From a checkpoint of a small transformer trained on Wikipedia.
Size: 14 layers, width 192, 6 heads of 32, MLP 768 tanh GELU, vocabulary 2633.
Architecture: RMSNorm before each block, learned positions, biases, tied embeddings, capped logits.
Each number is 128 + 32 x the weight over its row's rms, rounded and kept within 0 to 255. Layers, rows and columns count from 0. Numbers have three digits each. The size before them is the row's rms in percent of the matrix's.

# layer 4 MLP down, 192x768, rms 0.0825, rows 68-191, columns 336-383
097:163100062128060133151199121118132113138143100165098128145178155136153151134127086136111161096109099134132054115123044146172104110101119118127154
105:137156128123193130118107093160126120126100119137126143145140163134119122122153101124148164122113115155105167080192185125139162104106113144129125
098:140134145182131126111124048146105169123105152056137113049127157141159148162117059152122118134170177110130168179163098089148211179143138104089142
102:178143112140142129092123141138120130138166110159105100111107095141134109094116085122083130146140122139122095114127118117101116149141147114124126
097:099137149147105049151091188151106076098116149091175135107131155138138134129143177139150102116130123119151114133121124181153096140122143158105092
099:136142097183165091113126138140174104110133114129131144111134097051158114112129109138099113152093076126110114105108244104115134168130144138135120
094:105141172155117141104083140157150150135143160043139134187132102169177125106157112108151136145161076100128162131144184117152127080133144136151187
101:153175117134140179133182087140118126106153135165118111175099153049133119169160117129094143153141092104143149138166114137131122118142124109152157
099:114108124137068127139127088127093140162118173099146086132107124132151160133140136125117134106120137147174136087132134138138141148159153109118138
100:093100104184099093138179180073149155157123092121128108135168090134142114125146112113143092124099135162123121112120124072149123144138111122202104
100:142132127108174150118141163127102135199153081180105126124081147164090114117153096127167117126108068064163125089109132142132139112135085093114111
099:145145185147182163168142133150148083133164185124107099142105163146119131145111089110120107149126164095122070155161114089107095145163111095057129
105:150156118061127093111119124134122141146113095109091119164153135119162114091135157135121132128193159039125142117112138179128132149134121147138134
098:111141131137137121104083150121093115087149125138124102109121135130142116137120158119095200148145105095141117201115104123104100096154150154167124
095:114135139121133155129148116133134114096136158128123101102125093085121138115087115137132167111136160159129150084167105106164172135111150138119144
105:120136140155102136125123103157117119111114126116160119144101138161112114182117107107193179108124156168095115197099183063105144102102104157094107
102:166125159064083096135121097163138160100177095141088158174142136140095126106115129105146183119169162072154183153075109108149146110138122103108168
098:152175109089078126141148163126159126161226107089129085159134140193114118145113146150094116104144208173085135144124116205068106147163131108140094
101:129155182124131176133142136117087177131130123102105127142155118126128129089101190099145160118125157123112082127161125128097118144159085142088141
101:159126184150154184115214156148136118155108097172091122119180147142112135106155154114158144114176122076143067164093134137170081115130161151122117
099:132127125107175113104140049089155118099142171149139110113163106084097121098125120121153062139125119147092150090080125083150138146162139101094117
100:126114097130127090133076125155156168148070181113107159127169125128133108098096129122128146114111165098141101144141103161078087144123109133098165
104:145129172118166123101175174125112112108127113155156128089110146105117104166138097105149145155141102193092140106159122140165173092118181130138099
098:142133140124100131124164139134121118164145138112117133108117127121144141098128114103115114122146114069129157071092120140111062150057122146139133
103:163175139167082103113134118133178133140117162133109134115141128134124108173131163134167141117137137213197169133135054159091188160158131072099164
097:146135110108125112130214162094167102127081079125215139095146151116105129108104158149093168134167178172155113093157157110139167192103136156099130
100:124133123101115125142097100162119091156175080185116135164158121104161138096132098122120125160154166196125128107122068160122122108086134136124128
103:112137064146145089127088123148166164129153136116176125136160116134142165150115104133109043136080123190085094140183108083141127122084114144101136
096:149107104143175175132142144102158129143131154123152113090149193197111130090112143151120106115144062059115139080130142148135106107171080107126145
099:117150166124121172099060184119168121193130183125158118175183116094150136123144069139121075094091119103117130145153107102135178128132140144131107
101:156122092137130123112105155106122171124088161089151136153049135097151124149117137138116182142214165170136153091151078154109130139120122114150114
100:155134115126087101122176150115091157081141114152128114145159150034144117120149150135142070102220140093162141119108156083099135134099068118095115
097:144148104166120131113118161109097130165122134163132153139129108165094148113139103143134154123124113092178135108162104099148092084082142130185129
098:108143185115117160160145069150090106177111120178123105134135157167093123181128107110106097098165191178098109064146108135141108136154126115166098
102:090120118140158152119168188147152206146139127110086130074132151095117130141135187124105149119098083168138128140145172161141070172102140124128107
100:118118135117090100120102128097106186107141140109098117130141114100145132141158215121147144137108174064131185095162246147155150142193127159139131
100:116154138166118133134195129102143160153160162134161132143084122067138124131166160109120113126144112160128161089112146107123148177131129102118113
099:196111092139172105177097133134156117162111060157104120126090116139124152116132063106117108142124116084105155165156070154112147093143100138093146
103:123094139130134126141099121157106176086129075130132105120147112149136099114148164117170128163075146120110077169119128181128132201158124107139113
091:107134150154156157165109071102162093146127090152134109116048110094158163126114080150136087078092107111145088174131168144117164084172131132132142
104:164129144146109088169119101168098153120055162089140099137174145154123106142120116133088138146175140131101137101118175124124173137097161109172153
092:081111107155185111116126157133154128159148113156123122091197157140137129134095090106136086132167137147179120161130109146108122120143102113175161
100:112127175089192170165161117090185159127193151149147122138115134160124147169112153118132091145112175195088146128098084156109112094128175143155152
097:081102116170108146098121086138184093169130126103103157155155128154106139129101135129114180121080089155153139099125061114128112073143161114074164
102:078128138107154092135204152095128093138142084134126125136135169161088129175106081100086115126147083115165096132126120150132125149157105166103127
098:075128149151140102134124091133101149175115113142117128121166073107131122106101169130157121140128125150114156172118108082108092113176162124187193
097:111113079106145141117150088102152153110121175118149112121125188140172143131161201118124134108101172154087124088150084106149140108074161121123143
101:088116168166114154111139075164095096074129103130142104103162098083161128091189169131154129143139123134128156102142139080075102140148136145135147
095:154147114128162149082218113124174113080101135140129120137111157098132108138148159123112130166177170179102121136144150099120096143132161086080121
101:125127125142103090164147086147151059115147152114137159126163164128155115156145109180140087103151206111104154180154164086072168137123171140084181
100:123107159125186131170176075174121139101135068159106116077090176085108109133121120122141088148086089175168142119180104107147111058143126112109139
101:143120116164184096111132109104175126142178118071128127081101148113153141134141178155143138120141104168091098067117088098141130085156128136138108
096:103112079180202143140106119124119160158127113121127141105134135074127125142109195095147168123103116074129145187162140111186135103091178136114109
096:113110130126110076159174123104096099158118107111103144099220149163120125152149035131182087133110156202170161152113150138130156135222144126111129
105:147134112135114120115096145154099099099096098103079131140099132081121123138140067122103163112065085173136096114145139175151135087132185123079108
094:157102117136150187074173133094079122126107108141137147109094114106122115138131110127137185160122131174168133107095169146121145139126195104116114
103:149139118108125098098143112088138084065180069142149116112148157172091110105136157146120117137124124065115130100133117124120094141143110118108138
096:085143082113125074114127135065092125103118166099123128108106123086130118169137163148104139127188152159111069089163115136099152186102119103107129
101:154155153132168155107079155151129213104158144065153117132118156138137122125137155107143085115136208101093112092147105193154108129148149118127130
102:091148159114076153106110193104098192090158090115087108119130143160120114108104120095116142118144165085161162134115107098098125212142149108112165
099:120144088175122103150116088124158114127095089093142138150093162134149143125148093146118126105072157165119113074154128116126084166195149145085103
102:131121122154134090133109118121091080136153108145161088165144133182086123111134103146142133121148078149037126137096085085158110145172082165175120
100:155134135058106148143124061148123000167132104095159150131145115152155135168146132140093117107087160100127139153113051133099165121081048160128161
095:167129110069090113131149121133127130140164148110135119178144172135162130116149155140091169124102062139176086047164078121082097138156111114136146
097:116150116140082140137145155111110141139122147095111156120160143125140134103149151132170115101156128138187188156129168162093109181099122095097111
101:168135117108127133128153139158091132147140182137133103131172131127144149106102212159123113052211125103129190195146141174128111139141141122105146
100:137146143126185184118148138159139116034103180110110121118113120111138098109118074127127177144134144118151122096191101100149115102127047106075145
103:128125059089139136137128149147092123108150211133141107166107115158136127148138161092094096110079149106152140127116158125146108162118120130107105
104:131127168129130125127101115132156069172111128080136144145153117178131124110136174123194067129103123084147128088111064126091144132139157114121130
102:165127163128165120125156079075135128068143133158148120113184128096133126139151071141150132153133110219157166126107116102110100170107131134134170
097:108123152148112070162114149127132135104165136107155109116087089212092120098087138129137123142091146105126169109125144177109134171152122138144140
095:164134113102133103165110141127209126125156097128094110108097112146114110130140073131151109115071087109165145190115119133170137104115081130147149
101:118124119163146073130139115102063128156086210128107121133144168179141134120110133120141117084067070061136154134123127096144109139108153149162104
103:159152162095075089135137175159116159078128132095116144124128153147117142133149114141112140150151172082138153249096156091155132065105149150142116
100:117150097107138163124099124177155144136138090115128128159141096152154115075110158128169109135156135170129146140152130115166143124151191132146169
103:123109026098054085137137056117102164167128116070105108160115111048151124109123089137078109134079132081120102197118130133120130112087146130167171
104:128137108154104195083137140154072181191084067114135125117152088135171120146132162124125156140181091200147121105194137101119164084151155133117123
098:134109121079161112141124134086065128172099178145146123165140129153140127047162155148146084168119139096120160160193148201112094172118076128174130
102:131146166062134089192176136103108068165162124134103116100151165183136109137117137118077060109138144096108103129139129088139084170130176102154159
101:112142121142153126132140076129150099124147090157071126090075142058122127083091181145115154114165077083135130151133144106119107169161076153096157
110:123100133122081169120116102148101111127117129078158106168099141102140126145092121134124109083107069081159122124167098143110157176107151129091140
102:132134128121092141134140155075087140110114157091098126128080100102136130127144154110099123099112115234167058116118114098102133175116167165176141
101:119127107096123121071157108112124127115145161158118137118111128117149111090159153119116085135092181211137162131170156110099125130098121132139104
100:124135115089078111145150066149142090124108089122129118132138072103140126107101079137162176114063113166117088158119174190141122155139138154146132
098:094134141171100130189106173133132136061164138061094146138130164108145118081152099131086122164121074150145131084130122107130108108131121117152133
105:135132159168169131138133085122106181114113129139133144162103080161152122122136100145143133146158175156103176166171093100150114127122111156164139
100:112118080113131178078144128147111113171075152137130170131149141133103131134110146133133090124139092107160086136132173165097131189125135124060134
101:144150173094170111155150110147137115131119165114115149145107141136159108109150111129116060132156131150106125129103176133094119130159186131090112
095:096120167093071198130120058155079120158118134110141115144131124122132124097122165145131122107170114099106073058116067169145135169129183139107145
101:122121139117124074096090101111088146147088144077125120126086098107119118132089066154144127151136122102151130190144137084147192123111134152101162
095:127125099105151123173137125142123162167077133081102131100139108089121120121117184137093114092090141127101101034097117140117113135108131133054124
105:142124144102124137131125166121185131142214172084117128145135146077145130123076159134091145132108142137120145077141029121139143116133134132100160
097:158118127161082071122146095104115152100088080102130126083037125095103117156138093136120160125148135101194085073092144214112153115143132139021172
100:108129170180111155169082142108120100140164140103135105102144150019122112155175123097074127105128075089217157163115112125185183081081113103103111
102:121157167109090166146137124148127143131083088180075161141174119108152148125098204118089140121183089172125156056091122141135142094181108099100093
099:187156141116102196174085090127128090157190115081121127117101138147141134104123164107149143120077076086126172095087182132162120132146142146063053
096:120144130159144122153138090106081096132113156117122095104137132107154119147130179139118114153122135135134107112150129126184185172117167141075129
101:154124108126085124141138139149102133113143127158141124087154125171170151131172143110156130152080123156097142231159065104107128159185148130114101
101:131123125160114129138098104129156155146170148099142135142065123170097123114125140109115171153153131120143155130149154115139101090150135143114107
100:137122148122061086119114199159175159100118118110107108131114149108140152145141121145048099158100135061162163192085152109135156163064118105154139
108:141137191082140175120068039094131138121168151100152078131154130089135121106099116110131148100185177095150147110109214161152139217102124146147106
098:128089141143145087077142189147170147103117044138134147127120174045109109087123126103091136109103144059127131051122127128130029105131185120134071
099:142163065106101062149125185138132175118172147141132148131124068131162133158132127165149164122096072132094137148120160115121131092100109152131114
100:119126162157113127115086078157156115095103194085110113085166120100136149146135131138145103086105152171095110117158070163176090172165145157110125
101:114131141160115122129131215124124134082189141156139104165161089179157116075164133131151178108094047116089145109128093095106094177082080105069119
098:107092168131149153139139185181131144106123148098110113136137157178143134087154136122150138146061118088143168178149084179115090169149162105145163
096:107127103136171111111178148111103109174124197125102083179146086078069128150130142125129132116203122134145174181092130080111138134112153113132076
101:131096114083129093158159058108085120124124083132131108144143150065135106161103107121087148049061120140140127095106113163098102046169137148201123
097:096126130120159137073085192111145135104048166086151131141108127100161122123072110139204153137195101168103120127133147117140134087113084155178126
100:126127089140108114139036090116085118148151170137144150114134062136125108114107178137133123155101129085101162163170108054156173136087160141108134
101:109125147113128136123164192112085149120146079085121143123179098153140123151121202110125083104111089159120089164143099148131114170204181118127153
099:126101152101159170145113124139161116097116157142145112101079152146088128078136134107111091152145107072081184128158134099074090155112091137194103
095:076166110181110092163150151074154133115039133102112132129075149133128156147132139129068119104130039146135171109157130088177139084134140136200140
103:138142116132187129161106128126125154152130190139120148146114088078130118118130135145145135136079154044135155133154092133094144085118177133131186
102:097158102178089112092177129126117137129130131129170097108114116146130099185145121121191111133139105151095075059149096083141149136167160131160132
103:140115173150157062085085146082147144131092142100109109075150062105137131165134131114107126126071119119100143127127137112146167103169129106105110
101:146124182139111078126077177125185158156141097134125152168106105067151130084106060137138095151133084060093115138079175157122140217131103130197113
101:115163177122106143113126129104155076116167180150099147117193117125105143125126199096112135120103160161065139154173151132150105179109150107163110
105:104106137185108106115127129171082159073171130130119113128153172051101136151123087140134134161160130114087149148114187177124123115158149096158123
100:107134138153107146092119116086095154091161063151123125151150119140139100172127124120096188111160142148186109104103103193154148088160074138159082
094:116166139169190145113140105102051139106082076084117121118134171139151125146124159130117140127189094147090161133156110077169165129116127135097137
100:081130173097142180155207161099139158131137069124110117160061152136092111143112153122125131138173094140129126184107157176153146137118151128037119
097:114126132115158110121051117105162076152167164113156110106138109147116127132109126110115092148123096146134184178162101138134093089175043138003200
097:123141167104151109122140096086119131144142046105114105161095118170148097134114131136117117122086045112178129100118111139152128130126188149167171